Each number is 50 + 10 x the weight over the matrix's rms, rounded and kept within 0 to 99. Layers, rows and columns count from 0.

# layer 11 MLP up, 320x128, rms 0.07, rows 74-92, columns 0-127
56 33 50 40 50 44 52 45 49 36 56 51 56 63 39 34 47 64 47 43 68 44 53 43 43 47 29 51 49 60 36 58 60 75 50 54 49 48 35 59 31 56 43 58 27 42 53 62 53 36 62 45 74 63 61 69 49 50 61 40 59 59 53 48 60 30 43 60 45 49 44 52 43 53 57 45 26 57 53 48 40 69 32 55 42 54 42 49 65 51 37 43 49 61 46 63 52 34 48 67 33 50 38 49 54 45 55 64 51 68 42 51 39 52 55 51 50 58 45 48 33 47 60 52 45 51 58 53
43 41 52 71 40 48 73 44 40 57 48 46 63 66 51 59 54 57 57 47 53 48 66 59 45 34 71 60 51 51 57 48 54 35 45 47 61 45 33 73 52 61 52 35 60 42 47 62 55 59 67 62 48 69 49 45 32 71 60 63 37 44 54 35 35 36 50 41 51 68 19 33 49 56 53 21 58 70 43 49 36 42 42 71 31 34 33 42 60 49 41 59 38 38 58 60 52 49 49 51 50 28 70 69 60 50 47 56 63 59 51 56 46 48 30 38 52 48 61 43 53 69 49 35 33 65 45 67
49 53 35 72 57 40 59 53 36 45 64 70 44 55 43 26 50 47 59 23 55 45 48 44 50 55 48 44 31 46 53 71 36 51 64 42 52 66 38 72 50 49 62 47 54 43 41 53 57 54 56 42 48 58 40 51 53 60 50 58 42 30 52 65 51 49 73 66 42 56 46 60 56 54 55 58 35 38 33 36 58 62 58 73 65 42 46 42 48 51 48 61 52 41 41 47 52 59 57 39 46 60 69 52 38 58 65 44 56 51 59 46 43 50 51 61 51 52 49 73 42 58 44 45 28 34 38 48
62 50 49 40 56 55 56 59 47 51 52 49 49 51 45 48 51 44 40 67 42 45 54 50 48 50 55 46 43 56 51 62 60 74 52 43 41 52 45 42 61 71 56 67 51 53 67 48 36 52 59 63 69 46 48 66 37 48 33 50 52 49 54 49 51 46 43 53 49 43 50 42 56 41 57 45 62 53 54 61 49 43 47 34 44 42 42 47 45 60 53 54 39 51 64 54 39 48 70 43 47 47 66 39 59 43 29 50 66 49 67 70 56 61 39 62 32 44 49 46 36 54 48 31 45 62 38 38
31 44 53 48 49 48 46 39 38 57 70 48 46 43 56 31 53 39 39 40 42 41 64 54 59 53 46 59 59 55 45 56 29 57 51 53 60 46 50 46 44 42 51 27 52 58 47 45 55 66 56 41 34 48 36 29 57 45 49 54 67 37 55 56 46 56 53 46 69 39 40 55 55 54 52 49 57 43 80 62 35 46 48 58 51 56 48 48 49 29 43 64 64 66 38 36 60 48 31 41 44 49 57 50 30 68 62 55 49 35 55 35 56 63 59 46 58 46 41 45 56 49 47 51 41 50 45 51
53 53 47 55 36 61 48 68 32 56 44 56 45 69 48 49 57 46 49 61 34 53 60 29 63 58 42 65 48 37 66 69 63 45 54 60 36 37 60 65 68 59 50 31 54 41 32 39 66 45 56 60 38 41 49 44 72 44 51 51 65 58 37 40 56 58 67 49 61 39 77 51 47 49 51 48 63 50 51 48 41 47 48 60 38 47 50 33 55 61 49 45 51 55 43 61 74 45 68 36 44 38 43 51 52 54 45 59 50 60 53 71 49 49 41 37 69 47 58 51 44 34 60 51 67 46 27 49
53 42 53 35 39 48 35 66 42 62 45 46 60 55 49 68 31 46 74 56 48 72 42 46 41 42 52 58 58 57 57 54 45 47 56 58 32 48 60 47 57 52 50 55 47 48 61 68 48 46 32 68 74 41 49 46 48 56 55 47 44 45 39 54 56 64 43 44 61 45 55 37 68 67 50 52 47 60 54 30 50 53 52 42 49 43 44 64 36 52 41 47 60 49 56 47 44 62 50 63 59 65 47 42 48 36 37 52 59 65 44 33 55 48 51 40 41 46 47 57 54 65 41 48 49 58 49 59
52 41 43 44 51 49 51 39 64 55 46 49 46 38 51 44 52 60 46 39 50 59 61 55 54 60 57 53 35 58 37 55 44 36 45 29 61 39 45 45 35 49 60 45 40 54 45 58 52 71 36 66 63 48 36 66 55 55 51 54 34 41 47 62 51 48 55 40 65 51 55 62 46 39 42 38 41 58 38 55 41 57 35 52 47 56 65 57 53 40 55 56 56 54 59 52 51 58 36 62 49 45 45 50 44 59 41 47 49 50 56 57 43 68 60 36 47 48 61 53 51 68 60 46 50 64 51 73
61 63 28 52 42 43 71 54 66 45 47 57 55 42 49 39 52 59 53 57 56 51 43 43 47 62 58 55 28 48 41 50 52 35 35 30 61 44 57 53 43 44 57 55 45 60 37 42 45 59 46 36 49 68 49 42 50 31 55 47 56 55 55 54 61 39 37 42 67 52 55 44 40 56 47 50 67 48 39 72 46 53 45 59 27 55 53 30 28 53 55 62 52 40 58 46 53 57 43 52 71 47 40 48 66 46 54 42 47 51 50 62 66 58 40 58 31 45 56 55 41 52 39 43 43 44 44 50
51 58 48 43 49 44 63 44 47 60 40 53 37 43 40 58 47 55 72 48 30 27 48 30 60 73 43 60 66 46 27 47 32 54 50 57 49 46 51 73 65 37 62 42 50 58 47 31 36 43 34 61 36 49 54 45 69 50 46 68 48 41 47 47 56 49 37 47 45 61 48 44 31 33 50 49 52 59 64 56 66 48 47 56 45 63 45 47 37 67 62 50 39 50 39 67 51 37 51 56 51 37 44 52 42 65 41 48 47 34 54 53 61 46 49 52 51 61 69 46 71 43 36 52 33 43 55 29
60 42 40 54 47 63 49 45 57 71 54 41 47 63 71 70 43 63 41 63 55 56 50 43 65 42 57 57 54 61 42 56 54 53 55 57 64 43 62 62 43 48 63 50 36 49 54 24 52 73 68 38 57 27 55 62 44 51 49 49 39 58 35 50 39 55 44 56 57 42 50 58 39 45 50 56 75 40 52 39 59 45 61 58 49 50 61 58 65 32 57 54 66 36 55 57 51 33 71 57 20 61 47 38 42 51 43 54 38 45 37 52 52 45 47 46 48 43 47 42 57 39 44 38 42 65 46 44
33 40 37 37 58 45 49 56 54 50 37 46 33 55 57 48 72 44 51 46 24 39 59 76 74 46 52 36 54 58 27 54 44 53 51 64 63 37 56 54 61 44 53 46 58 58 58 43 52 58 37 25 48 75 38 51 54 68 37 41 77 58 50 45 35 50 67 56 59 47 65 55 25 69 69 53 38 54 61 34 47 40 34 60 58 53 40 51 65 37 49 61 63 37 44 57 43 44 45 55 54 62 61 56 65 56 64 51 62 52 37 52 44 42 39 50 39 55 52 52 63 59 48 40 41 41 51 59
48 50 68 48 53 70 33 44 46 34 45 37 52 34 51 68 56 57 54 35 53 40 70 29 49 47 49 45 47 56 43 45 43 59 57 52 46 49 47 63 44 49 50 60 54 47 64 44 27 50 47 49 42 52 47 57 50 55 56 60 58 58 55 73 65 46 45 47 25 69 57 61 37 29 46 45 59 58 66 44 49 43 48 39 50 61 66 47 53 44 47 37 54 54 41 35 54 29 43 33 60 50 52 51 54 70 54 47 50 62 63 58 57 65 60 51 49 54 36 47 48 43 37 43 49 49 57 59
61 41 51 41 29 38 60 44 46 63 45 62 58 50 56 56 43 49 35 56 41 47 36 60 59 54 53 56 43 63 44 54 45 35 58 42 41 61 60 67 51 54 52 42 43 40 53 50 71 47 48 46 51 39 54 64 36 56 43 42 32 39 42 65 60 61 32 27 42 55 46 51 60 51 46 67 63 56 27 47 43 55 54 53 29 51 39 56 59 57 56 52 67 59 45 52 56 28 54 32 61 55 37 29 44 35 45 47 45 29 32 47 30 37 47 57 41 34 43 46 74 53 45 47 55 62 53 49
36 60 48 47 59 73 24 52 41 33 43 51 58 39 45 52 39 68 48 48 39 33 54 41 32 33 49 39 65 42 31 52 51 59 58 47 61 54 39 51 52 58 51 52 32 46 36 48 43 56 56 59 49 49 42 77 59 44 51 54 52 57 49 70 40 45 51 50 49 47 30 32 54 44 35 45 57 42 49 42 45 53 49 48 57 66 44 45 53 63 30 66 47 47 66 47 42 49 60 34 58 41 53 37 45 49 59 40 50 56 47 45 51 39 60 44 58 65 64 33 54 51 54 42 65 51 39 63
59 44 51 28 51 33 61 64 58 48 49 46 48 51 39 46 55 17 52 44 63 56 38 44 54 49 44 33 53 40 56 30 72 35 52 45 48 42 54 41 54 46 49 58 47 32 61 49 45 45 47 60 51 47 52 45 56 48 52 61 63 38 54 41 56 43 30 45 59 45 59 44 59 45 55 36 50 49 60 47 61 38 52 41 51 50 38 53 69 45 59 29 48 66 57 54 39 55 53 48 64 62 17 46 48 40 51 56 46 55 46 76 51 41 41 60 60 52 52 44 54 61 41 37 65 49 60 47
41 49 59 44 52 46 27 36 36 61 46 64 49 53 48 59 44 50 43 50 36 44 57 29 46 50 44 32 49 53 64 41 38 42 46 60 46 68 39 54 53 56 55 54 47 45 38 47 66 37 52 56 59 52 64 48 66 72 55 50 43 29 54 47 47 52 41 44 59 47 46 33 52 68 64 59 46 57 44 46 52 51 51 54 51 60 50 56 62 67 56 61 68 60 58 62 50 46 56 38 47 47 28 49 36 66 37 42 33 34 47 49 41 51 42 52 50 48 39 73 42 39 29 57 54 62 61 53
54 39 25 49 61 56 61 36 73 55 40 48 47 52 37 67 35 49 40 68 57 38 47 59 40 49 33 57 43 46 66 61 25 50 53 49 49 45 64 34 47 59 46 39 48 62 56 52 60 67 65 49 57 44 52 54 66 36 47 70 37 52 32 32 27 42 42 56 70 48 43 28 57 40 41 46 35 47 45 56 62 43 53 53 35 37 38 57 46 46 60 70 51 34 65 71 27 34 39 42 51 61 52 49 47 59 53 42 58 47 64 47 48 55 52 41 39 39 64 52 36 55 67 53 38 64 63 32
42 53 50 74 51 63 28 70 44 51 43 49 45 36 56 61 52 40 48 31 68 28 38 46 62 35 50 51 55 69 44 52 42 43 54 29 47 44 45 41 45 62 55 42 46 47 36 49 28 66 51 71 61 47 64 53 49 44 65 47 54 44 50 41 43 43 44 31 57 63 52 32 41 51 52 49 69 49 43 60 55 56 52 71 61 51 60 66 57 41 49 44 42 54 68 39 57 53 57 45 64 52 55 58 54 44 35 45 51 63 40 34 51 46 69 37 45 56 45 58 50 58 49 43 59 63 29 46
# layer 11 MLP down (transposed), 320x128, rms 0.0549, rows 74-91, columns 0-127
46 47 47 56 55 30 39 48 45 42 57 41 79 40 43 54 51 56 46 47 69 41 63 50 70 48 53 59 49 42 45 67 41 22 56 53 40 33 32 61 30 40 47 40 54 57 59 31 64 57 53 49 44 59 48 47 42 53 61 41 51 59 42 54 41 54 53 29 45 44 46 43 48 42 51 38 51 67 53 66 47 52 52 68 62 41 53 51 40 55 49 50 63 37 44 50 73 27 41 59 44 37 45 47 36 38 42 63 52 62 47 47 60 55 39 43 52 60 60 46 38 53 58 62 48 53 61 52
30 69 36 63 72 53 59 56 34 51 58 42 56 47 60 49 35 41 37 56 41 49 45 44 44 50 63 68 71 54 63 47 54 32 48 26 58 44 51 52 44 45 70 62 47 21 53 31 61 48 39 41 45 61 40 35 43 47 35 34 67 44 66 53 58 59 39 44 51 56 43 59 43 43 37 49 55 61 26 54 45 50 51 43 47 27 39 49 40 65 59 48 42 39 67 44 42 88 33 46 44 51 57 53 56 43 59 51 66 51 31 47 65 58 47 42 64 49 58 59 50 48 59 63 41 57 70 32
55 54 56 42 74 37 54 42 58 43 46 53 40 49 54 56 51 56 33 32 46 51 52 59 43 39 43 57 53 44 45 55 31 55 40 55 76 44 57 58 45 56 40 46 54 47 39 35 60 57 50 41 70 67 41 56 51 47 52 45 27 56 23 61 51 55 48 66 55 51 51 33 50 20 41 53 47 51 55 36 48 47 49 57 34 60 59 50 44 51 37 51 54 30 53 38 38 42 54 53 29 40 43 49 50 33 45 43 54 41 55 55 53 42 43 50 34 52 66 39 46 38 47 41 57 51 40 42
44 58 59 46 49 76 54 37 50 51 50 44 58 60 49 47 63 22 53 59 64 48 41 57 60 37 28 54 39 50 51 45 51 62 57 37 38 39 59 42 43 65 50 67 45 37 48 49 46 60 62 57 61 50 43 64 36 61 38 50 56 55 56 57 48 55 42 49 48 46 55 40 70 56 40 51 45 45 64 58 66 43 47 54 64 45 60 30 50 61 55 42 52 49 50 53 38 39 64 52 57 62 48 69 55 67 53 62 50 39 53 42 53 56 51 50 66 45 27 57 55 47 55 53 49 44 50 63
34 49 50 42 23 50 61 46 64 46 56 38 64 55 49 65 49 69 45 54 56 55 43 69 54 57 35 65 62 57 38 49 55 58 42 47 37 42 63 31 45 43 32 58 49 42 63 36 45 53 57 46 56 57 47 57 50 48 49 59 28 56 64 37 49 44 51 27 61 41 33 65 51 45 43 49 55 73 40 60 64 57 51 39 45 44 44 32 39 56 64 66 45 59 52 44 45 52 54 68 63 31 51 48 49 47 59 47 50 45 52 63 42 60 39 41 48 52 37 57 50 43 58 30 39 29 47 47
56 60 44 53 45 41 59 44 60 56 50 44 46 50 50 51 35 58 57 72 51 34 60 56 50 64 64 50 50 46 44 55 65 49 30 66 55 42 46 48 55 58 47 42 65 54 37 54 51 41 72 57 58 58 32 28 47 66 62 61 39 64 44 56 57 42 45 39 53 48 68 39 51 53 47 57 49 50 42 39 59 40 53 53 43 52 35 46 36 47 59 42 45 35 54 56 29 47 49 53 60 47 53 57 59 73 46 47 53 28 62 67 56 49 74 47 48 39 64 51 64 37 54 64 38 64 54 42
61 54 46 65 38 49 49 25 46 53 47 60 42 43 44 53 46 39 55 43 42 49 41 36 63 58 55 59 48 66 33 29 40 51 30 42 40 56 35 38 45 43 45 43 62 54 52 51 50 55 54 68 54 52 73 62 52 52 50 66 64 36 56 42 52 43 58 32 60 48 54 43 36 51 54 59 40 48 50 57 44 46 75 65 51 49 61 45 47 47 47 42 49 47 62 46 53 40 46 40 45 55 52 52 52 74 48 47 45 42 56 63 60 47 54 51 70 63 52 40 67 53 32 57 53 55 46 41
67 54 72 54 44 40 36 55 34 60 34 45 43 47 44 51 35 48 53 55 41 45 62 38 53 61 64 49 49 39 53 58 43 71 64 68 33 36 48 62 59 45 44 63 61 54 51 53 41 40 56 41 45 45 38 49 60 43 34 58 45 54 42 48 59 50 62 56 44 52 55 53 46 47 54 26 49 46 60 46 47 49 52 42 67 52 40 49 55 43 57 41 51 54 46 51 29 54 52 51 59 60 37 58 47 60 46 56 55 40 50 55 50 46 26 58 55 42 57 53 59 42 45 49 67 51 45 38
46 40 52 62 34 58 41 46 39 44 32 54 58 58 48 50 60 42 43 42 52 58 44 44 40 41 46 54 65 46 35 48 37 55 67 47 56 72 52 41 56 38 53 63 49 39 58 50 32 45 41 50 55 40 42 43 59 48 53 69 49 35 46 52 49 55 31 62 39 27 37 53 37 53 53 56 45 38 34 36 36 52 47 68 47 56 54 51 46 71 61 49 58 46 47 58 47 37 19 65 55 54 47 49 41 49 49 68 31 40 55 47 63 58 64 49 40 40 43 52 36 42 58 60 61 36 46 57
61 30 40 52 59 47 39 62 60 39 51 50 53 52 61 47 44 44 70 43 56 52 45 68 49 57 64 57 45 55 42 47 64 53 42 50 58 51 28 52 43 60 50 55 41 38 43 57 46 47 43 50 68 23 68 74 46 55 38 36 40 69 33 55 43 29 39 61 53 47 69 28 58 58 60 41 56 64 53 63 58 51 51 74 39 64 48 62 46 62 52 43 60 40 65 44 44 52 44 70 43 74 46 46 35 54 66 54 37 36 61 46 48 43 45 49 55 62 49 50 56 76 37 36 38 59 61 56
57 60 54 43 30 43 58 28 51 41 42 44 50 32 63 37 50 50 70 56 52 41 37 40 47 61 51 65 49 42 51 57 43 59 37 70 61 46 47 38 39 44 54 29 49 62 47 32 39 67 60 47 52 41 68 45 51 58 39 40 51 46 41 44 49 41 56 43 33 54 53 67 55 43 53 65 43 40 33 53 50 29 57 53 58 44 47 54 46 59 51 30 44 28 53 42 49 43 70 61 32 67 35 57 53 54 52 56 56 35 39 46 30 65 55 48 62 43 49 37 56 48 47 52 53 59 60 59
54 55 56 42 54 43 36 38 48 48 55 33 49 57 46 61 51 58 52 42 46 43 48 74 50 54 61 61 53 36 56 29 36 55 54 47 55 48 41 41 33 45 68 44 55 58 53 50 46 49 48 27 50 60 45 42 62 60 48 67 49 56 45 48 54 51 60 46 52 68 52 61 30 62 60 43 36 46 38 44 69 57 52 60 56 48 65 62 27 44 33 53 68 53 55 72 42 55 56 68 47 54 54 37 55 50 65 31 42 53 52 46 77 40 48 76 45 44 56 67 39 65 44 47 61 40 65 75
48 51 43 52 38 44 48 42 51 45 40 56 68 45 52 30 68 47 64 64 46 56 29 53 53 61 64 59 54 44 39 44 52 47 33 59 57 73 54 48 46 46 48 58 45 38 41 46 40 48 50 42 57 44 30 51 47 63 55 43 45 54 52 52 56 49 68 51 50 52 26 60 54 54 61 39 46 39 39 46 54 37 46 55 53 62 56 55 52 43 50 38 57 59 55 66 56 51 52 63 58 54 52 39 38 48 42 39 60 33 52 55 55 51 65 61 50 49 60 63 53 55 38 42 37 68 38 74
69 45 59 48 41 34 36 38 58 43 58 63 47 42 55 35 54 43 55 40 62 60 53 39 63 53 65 70 59 51 34 44 23 59 58 25 57 50 60 60 35 49 51 51 44 54 60 52 45 61 60 45 43 50 29 61 58 41 39 59 47 54 61 48 47 28 45 49 50 51 45 58 66 56 27 40 47 45 49 37 55 46 44 48 59 47 43 66 42 51 39 48 53 54 33 46 32 54 43 71 49 62 51 55 34 53 40 69 54 47 51 55 56 46 55 46 48 39 64 59 45 62 56 58 26 37 34 54
50 60 55 51 55 65 54 60 36 55 40 68 53 61 57 43 45 34 59 64 54 68 48 56 68 79 51 37 31 41 50 53 59 42 60 45 48 55 47 66 59 41 49 48 52 33 38 45 40 24 56 65 48 51 59 59 48 44 31 53 39 26 58 56 58 49 62 47 43 38 50 58 53 39 50 31 56 64 48 46 51 54 40 53 47 33 62 38 44 62 54 52 58 58 51 42 31 55 71 58 54 50 36 47 41 44 61 52 38 65 49 60 51 52 54 37 56 56 48 39 70 53 60 57 53 61 41 54
37 56 50 37 55 62 45 42 48 49 56 63 52 51 64 51 55 42 51 59 33 54 31 50 55 56 53 60 39 55 51 43 52 63 37 51 67 45 56 54 74 42 34 35 43 44 49 33 58 47 61 54 40 39 57 36 80 49 62 57 55 40 60 51 69 74 46 57 37 48 45 44 57 52 59 48 63 49 38 49 47 44 52 49 33 54 61 54 47 50 31 46 39 41 49 65 56 47 63 64 32 40 55 49 38 58 45 36 29 41 49 64 51 46 49 58 59 68 51 50 37 52 45 47 59 50 44 53
35 50 50 48 61 46 74 29 49 45 48 32 67 43 53 54 62 53 48 66 38 64 42 44 52 61 41 33 59 43 54 52 30 52 54 48 47 51 61 57 48 47 57 49 37 70 60 41 27 36 45 56 46 65 48 65 34 67 65 43 68 53 84 54 48 49 44 52 60 52 45 54 50 46 50 56 55 33 35 56 56 55 43 39 41 45 58 65 52 53 56 51 44 47 50 56 40 61 43 61 48 48 63 40 57 39 51 55 69 52 60 57 46 42 43 60 43 44 46 45 57 55 47 53 39 55 61 39
40 37 48 55 83 49 54 48 40 63 62 62 50 59 49 76 47 64 44 34 38 56 38 46 62 33 57 51 54 60 54 48 50 55 57 56 63 51 52 53 50 55 43 50 41 55 57 48 53 46 70 50 50 68 23 52 58 55 55 61 56 68 37 31 52 35 39 77 70 66 55 56 75 30 27 41 48 28 68 60 49 68 61 51 53 51 44 45 61 49 68 41 66 38 51 60 54 76 33 56 51 56 48 47 51 36 65 43 60 65 53 43 47 55 43 68 41 67 50 50 36 54 55 28 46 57 38 52
# layer 11 MLP gate, 320x128, rms 0.0691, rows 75-92, columns 0-127
35 53 46 44 61 54 51 45 39 58 63 36 46 50 42 54 58 40 34 42 40 63 38 75 58 59 29 49 59 48 36 64 39 43 64 55 35 48 62 50 61 36 60 68 43 56 57 36 53 36 43 61 32 47 54 81 79 33 59 27 58 56 68 66 42 63 51 46 41 59 76 36 45 60 70 54 49 42 52 46 32 65 53 58 52 47 51 42 54 45 57 50 57 35 48 50 31 58 52 69 50 61 67 41 42 57 53 50 42 69 48 49 59 47 61 51 54 42 60 55 55 53 62 54 54 44 58 55
39 39 44 49 57 44 46 68 46 64 50 58 47 67 41 28 41 37 69 55 48 56 41 52 65 38 51 54 52 49 51 60 53 63 65 50 54 48 35 60 50 40 62 36 39 51 42 68 68 34 55 44 34 40 62 48 45 55 58 37 56 45 50 44 51 64 61 49 57 65 36 51 36 53 56 41 42 43 38 49 38 54 45 53 49 37 32 48 69 43 49 56 44 61 55 43 43 62 40 47 48 45 56 34 39 55 45 59 49 50 31 54 45 36 40 49 55 40 42 65 55 45 54 46 50 53 50 62
44 46 51 40 73 63 68 42 44 63 42 55 68 62 55 45 47 49 61 64 47 49 40 53 54 48 62 62 65 57 49 58 40 64 61 41 43 57 59 46 67 54 50 59 49 53 55 60 57 27 46 66 55 38 51 51 36 47 59 49 48 41 47 62 47 55 61 51 42 44 62 45 55 55 64 46 62 70 49 53 54 40 66 42 27 41 57 38 58 72 51 37 45 46 56 52 49 51 47 39 42 53 47 39 33 44 48 47 51 59 51 53 48 41 58 68 40 56 51 64 53 36 59 49 38 53 56 32
57 59 43 52 44 42 68 39 46 59 41 52 50 72 35 48 64 54 57 65 41 43 55 37 45 57 42 39 53 43 44 50 69 51 34 55 57 47 42 44 49 52 44 55 34 37 52 57 53 41 44 68 41 64 54 48 49 63 49 48 39 52 52 48 52 68 46 47 58 57 58 56 46 38 41 51 37 55 30 47 57 70 43 53 44 41 33 51 66 64 59 29 19 57 48 52 44 70 57 66 46 52 62 49 38 45 65 69 56 66 54 36 38 44 59 39 59 49 54 50 60 45 48 65 50 65 54 51
31 48 36 45 38 48 47 46 47 41 50 45 66 65 48 47 46 47 34 48 45 55 48 41 49 55 41 71 62 51 45 68 75 40 54 55 42 52 59 57 46 34 48 48 36 51 49 41 62 51 54 50 34 47 56 44 56 16 52 63 70 63 49 32 46 55 55 49 62 53 48 60 34 57 53 52 48 60 36 44 43 38 62 49 44 41 47 54 69 63 43 56 49 68 36 53 77 49 47 66 58 59 46 32 44 58 41 54 41 44 54 63 61 61 35 42 68 44 69 54 44 41 58 49 55 45 53 50
62 49 33 62 52 41 38 55 42 44 52 65 43 59 62 39 50 68 64 49 55 51 34 55 33 40 71 40 67 39 52 36 51 45 49 33 43 64 39 43 48 48 45 49 49 59 34 54 48 46 51 57 47 53 53 55 58 63 36 60 44 62 58 43 44 47 68 59 52 43 57 46 39 57 60 31 40 49 49 41 38 56 59 41 45 35 52 69 50 46 30 62 45 42 71 49 38 54 55 55 46 57 46 59 50 52 47 47 49 46 49 50 54 39 55 57 50 60 46 57 63 60 48 48 44 45 48 55
45 50 49 67 47 39 57 64 63 44 63 54 38 42 43 55 38 51 57 57 62 55 52 46 56 51 62 40 37 44 56 55 36 61 56 32 58 61 56 45 53 62 53 41 59 42 49 53 39 55 33 56 50 50 43 50 61 54 38 66 59 47 54 52 50 36 50 55 55 42 59 46 57 58 50 44 49 57 38 46 46 43 40 50 50 66 60 44 54 38 52 72 75 57 44 52 45 52 48 54 53 44 38 46 65 61 31 62 51 49 44 61 38 57 43 55 41 55 47 59 56 70 43 42 50 40 37 38
36 33 57 39 48 35 49 67 59 48 57 62 65 46 58 49 29 51 66 55 16 56 63 48 50 52 45 70 48 66 60 40 42 46 52 69 38 46 51 41 70 41 34 63 48 62 60 50 48 56 51 48 34 41 46 54 56 51 50 54 70 47 63 49 55 53 52 41 40 48 39 59 38 59 55 46 34 59 65 49 51 51 51 48 59 47 50 41 51 58 52 40 43 58 48 44 57 29 57 51 48 55 43 62 46 55 37 52 39 52 39 45 39 35 40 53 57 51 38 59 41 47 53 38 41 25 67 48
48 41 43 47 43 43 44 63 57 72 39 38 63 65 46 47 41 38 56 48 53 58 39 54 61 44 55 41 50 56 50 60 63 48 47 19 26 55 48 40 58 67 51 61 51 40 50 62 64 32 65 64 62 40 57 60 43 52 53 48 33 54 58 54 63 51 60 59 58 52 61 69 80 53 35 54 50 57 36 35 38 48 71 39 31 44 57 53 58 52 50 47 61 50 61 52 43 62 47 68 57 62 57 53 46 35 42 63 48 43 22 35 31 56 46 45 67 30 73 52 41 66 41 52 55 63 51 39
48 36 50 49 56 52 34 65 66 51 42 58 61 78 65 33 49 53 45 49 46 51 55 65 60 60 31 43 51 43 46 53 59 55 76 37 59 44 44 35 40 49 43 48 64 41 50 55 46 52 40 42 54 29 44 45 43 54 46 64 35 44 53 59 54 48 65 35 67 61 61 45 36 50 49 32 50 64 53 58 45 46 55 49 54 47 52 40 57 50 44 58 88 58 33 40 38 42 38 67 58 54 46 38 43 54 50 46 39 43 43 32 58 46 70 68 64 60 60 41 48 58 56 39 45 55 62 58
66 50 52 52 43 40 53 40 36 56 39 44 61 47 67 43 48 42 48 65 41 44 41 47 55 46 53 57 50 44 40 48 71 40 42 37 38 45 39 52 46 47 51 36 40 65 67 58 60 53 58 47 60 49 54 63 49 47 55 52 46 70 61 39 45 63 57 30 33 52 44 47 62 42 63 70 50 62 42 45 40 69 54 63 47 35 57 58 45 52 41 51 36 60 79 30 65 54 53 50 47 28 48 58 40 63 46 45 31 52 54 45 45 64 59 57 43 36 68 50 56 63 46 47 53 39 51 74
49 39 49 49 63 54 47 80 52 46 38 66 41 52 45 57 35 46 46 51 45 63 39 41 19 54 48 41 46 49 51 35 63 52 55 40 61 49 50 31 52 53 53 54 37 46 47 56 47 37 55 58 59 45 60 58 58 53 63 25 42 51 50 37 59 56 37 54 37 67 58 51 58 45 52 39 32 41 43 34 35 42 44 33 45 52 45 52 50 47 56 61 44 60 54 41 48 59 40 61 59 56 58 25 41 38 47 56 56 58 50 44 35 47 41 42 38 34 51 60 48 54 55 58 40 69 63 50
46 39 50 47 51 47 58 53 50 54 72 43 75 66 51 56 40 54 31 43 30 38 51 41 74 37 59 61 47 58 69 47 53 46 53 61 52 49 54 52 47 50 47 49 46 40 62 62 53 47 53 41 48 38 47 69 45 58 60 42 55 46 60 52 41 59 51 36 69 53 49 61 64 48 43 44 50 47 46 47 42 69 39 63 16 56 41 51 50 57 57 34 61 49 48 44 50 57 40 35 36 40 34 44 46 47 47 59 62 49 48 44 28 64 47 43 43 30 62 47 38 44 52 50 52 44 58 56
44 43 46 44 66 48 68 54 50 52 33 37 63 50 48 50 45 54 38 49 41 43 54 56 50 52 48 63 61 35 43 47 36 45 52 42 45 41 46 36 69 39 68 59 43 56 64 47 46 49 55 34 41 31 60 62 40 43 68 55 60 55 57 44 36 67 34 33 64 72 45 77 34 38 60 48 55 43 56 65 66 50 55 54 51 42 37 42 67 52 54 43 48 58 51 43 64 41 51 56 54 44 58 59 60 52 43 58 54 48 45 51 51 52 52 53 57 35 60 37 49 34 57 54 31 46 62 33
36 47 55 50 40 37 40 61 57 57 30 54 64 74 57 48 52 44 65 67 51 65 48 34 49 58 53 49 61 56 54 51 56 30 41 25 57 55 51 58 53 31 57 55 55 47 41 49 44 28 84 66 53 36 51 43 62 59 48 53 32 56 51 40 52 40 54 56 46 39 52 63 51 38 49 44 56 52 36 64 21 58 75 52 41 52 57 53 57 52 50 33 31 56 38 44 49 55 38 52 56 56 45 44 52 55 64 36 40 50 47 32 55 65 54 45 66 50 43 47 63 58 52 51 48 44 44 49
64 46 43 33 46 51 39 75 50 42 50 43 33 46 57 44 51 36 48 57 44 48 50 62 68 44 42 51 60 61 45 59 58 41 57 44 38 39 55 56 68 45 34 41 51 46 50 65 61 32 53 53 48 32 59 32 48 41 45 39 35 70 42 53 39 35 59 42 32 53 59 51 59 64 37 41 44 51 46 49 55 53 68 57 47 45 57 34 41 70 53 45 44 57 58 43 53 49 73 54 47 36 51 58 53 59 57 46 50 68 59 43 48 57 75 53 39 60 53 47 54 58 68 53 56 42 48 48
58 51 46 65 34 42 58 37 48 51 44 56 59 40 57 47 59 34 71 66 36 39 76 66 39 54 67 47 34 48 34 56 52 45 60 25 43 66 57 45 34 41 29 63 52 60 37 65 47 63 41 54 30 52 72 23 45 47 49 40 44 51 59 52 61 53 38 40 65 64 54 38 50 31 63 50 39 59 54 35 53 60 47 52 49 43 33 38 61 55 59 38 45 72 58 31 62 38 50 43 39 47 50 46 68 55 50 56 60 33 30 55 59 60 45 42 44 54 40 59 57 51 58 50 49 57 54 48
58 51 57 44 44 38 27 55 47 52 53 40 66 72 53 46 61 39 37 58 42 46 73 53 38 52 42 53 58 58 57 49 72 49 45 44 41 41 56 44 60 53 47 62 63 49 65 44 40 57 68 70 44 34 57 55 47 45 60 51 46 51 60 48 58 63 51 55 40 62 51 40 56 52 49 33 39 42 40 58 30 46 55 44 38 43 34 52 60 71 66 52 31 49 70 47 34 43 39 50 56 64 40 37 56 47 53 37 51 66 63 36 50 63 35 56 51 51 55 54 57 63 53 45 56 68 58 42